Each number is 500 + 40 x the weight over its row's rms, rounded and kept within 0 to 999. Layers, rows and columns count from 0. Numbers have three digits each. The size before them is the row's rms in percent of the matrix's.

# layer 8 MLP down (transposed), 512x128, rms 0.119, rows 488-511, columns 32-63
109:476533497545512512490423354510522480451478493499457544551475431517487474527510498536547480453457
101:472475531470491507490538454496468626508544470610484518514479478440573400545566533465448472524533
085:452543538541577544450468525474504505483510523495462477567533515470541437432482511543531474474419
090:489473594446470458522479511479476470488503467565526490452528478508500480457503437525548499456533
113:562458526476525592496564487465519516501465473500429559429497618468491509560530577515466557523484
100:490508482533519464434471560527491548505541527486457500506562579496488545496490458406442518516493
107:511521497546512595530533482573467535527532482493465517507517437553517521514475475576507524474538
106:508485448540536526543509451503469482479476477569465441520492494504592498471536565485485457512511
094:478452523474498499448509478431448473502416515523552482515459582452486519462493439481522486524482
088:536554429544492393482495451518489549499438456484499528493445514510495554475526560508462460510601
094:470485496527520499525533522488508436499496452488482469441461420455531476459555444529544506517445
094:531552429482510455546523481522442485466508598433439509482519491479444507576475533476514438497473
107:453486473499492453483546473465440460473457523471482443474491487505456516476514595529492550504506
076:460470432535463431537542436456485506506494535555495450582472504500560480500515527506505539401489
100:512552452508455468481443479469552520491470468499434545549467476471506487501475496543508496521521
100:517493519429521513441491452534475456449487491502514513514443494510471445490462502546502521505462
102:491452445558536471543487513492527471523465455548469420581485355571530566480526494507486562481552
099:450492511576491540551544561498454491502535524414514470454520458526462512507568434502450545543530
102:478444507515549493502532407540449510481488516547603551507505604549503524523505465501482493517536
107:572450507533500455493564482466447558461494522480501461471519453533474547501525492435449531526453
101:559568453507437488434446484543516508478464452528539452453450480549482552508543516506533501487520
094:491577542528411536497461476527536531502526436461497513516496409535572505460511499498549519459518
104:525495445448547549592459530511534509494444472514487514498535422514432593432554489467480480482433
100:488464431532463537418522525486443469467495563495476501559460439494552482451512510517511487506491
# layer 8 MLP up, 512x128, rms 0.176, rows 489-511, columns 32-63
096:492564481438436466543528490505540515482448497514539463545529492432409562483485499471570434451529
087:514544496531565480563518484542519523483468470491464513454489501448540577474540570470471560441444
083:526489555488502431503511446489443512480576462512531473474561492424562549521434444482490516492502
098:575491516505454447519540436552445422487519455493562475529501428447570513495503485500518459442526
105:530450442509501549452502443577583506534499497545535435423504533533484563509491522542509507509555
102:507456514519500522458507487429536466511506533504543453538495506541592506517509544509499545467549
103:569475492527569469505501472526435429478553524487510451432507465459534506516506529528488565460494
100:551527494485582462565556507539542500448492502570430411516465507415555595504507446533523488497544
085:556432504489560488486472539463494484513529483553499474520495500508502468470501497529420472480483
094:471438500427579492586558480462494472519468479494489515474531505564537500491481472497465508480494
094:530523566462410523497534570401563468532535456580582553543507469481464444516499513492537437504467
109:545451469572526458458528544568490452517447517547539476490486512530457479485530507438522477501526
079:498532456502519531519454488492472520493515439438462524491459580479483538460530490446466452487494
101:455498522515419453502515481470421499555515410397524517489431594512462528435432436473548453493565
100:513511547412550476517485492496563537487535444518442490514477503475496481507511495484432493392471
091:519561469513496506508604470462484461507560479557508490421594510584482501410565521466466456484470
110:515468538481478429534503484477559480538533526438541516481550453532534578476500487487523519501581
102:425440575455519470499498444541479466509569542443602499560549569512502456461477425477532539520486
107:501454541469570536539523558512555358529516509493526612512588503509466566523483418523506524491523
100:525511464517498496506439473503554425493545506383498490423530508458548537504593463458470525508552
092:455538470526499474537551537516498509488562571531523484500515531544458480480510528463436460494478
111:537421479497525474517475507484464491502580578545475453528507542546532511459521489505523496504532
097:448502495536541478504518468507487486475498475579479516541549513553589508543497516475514541502487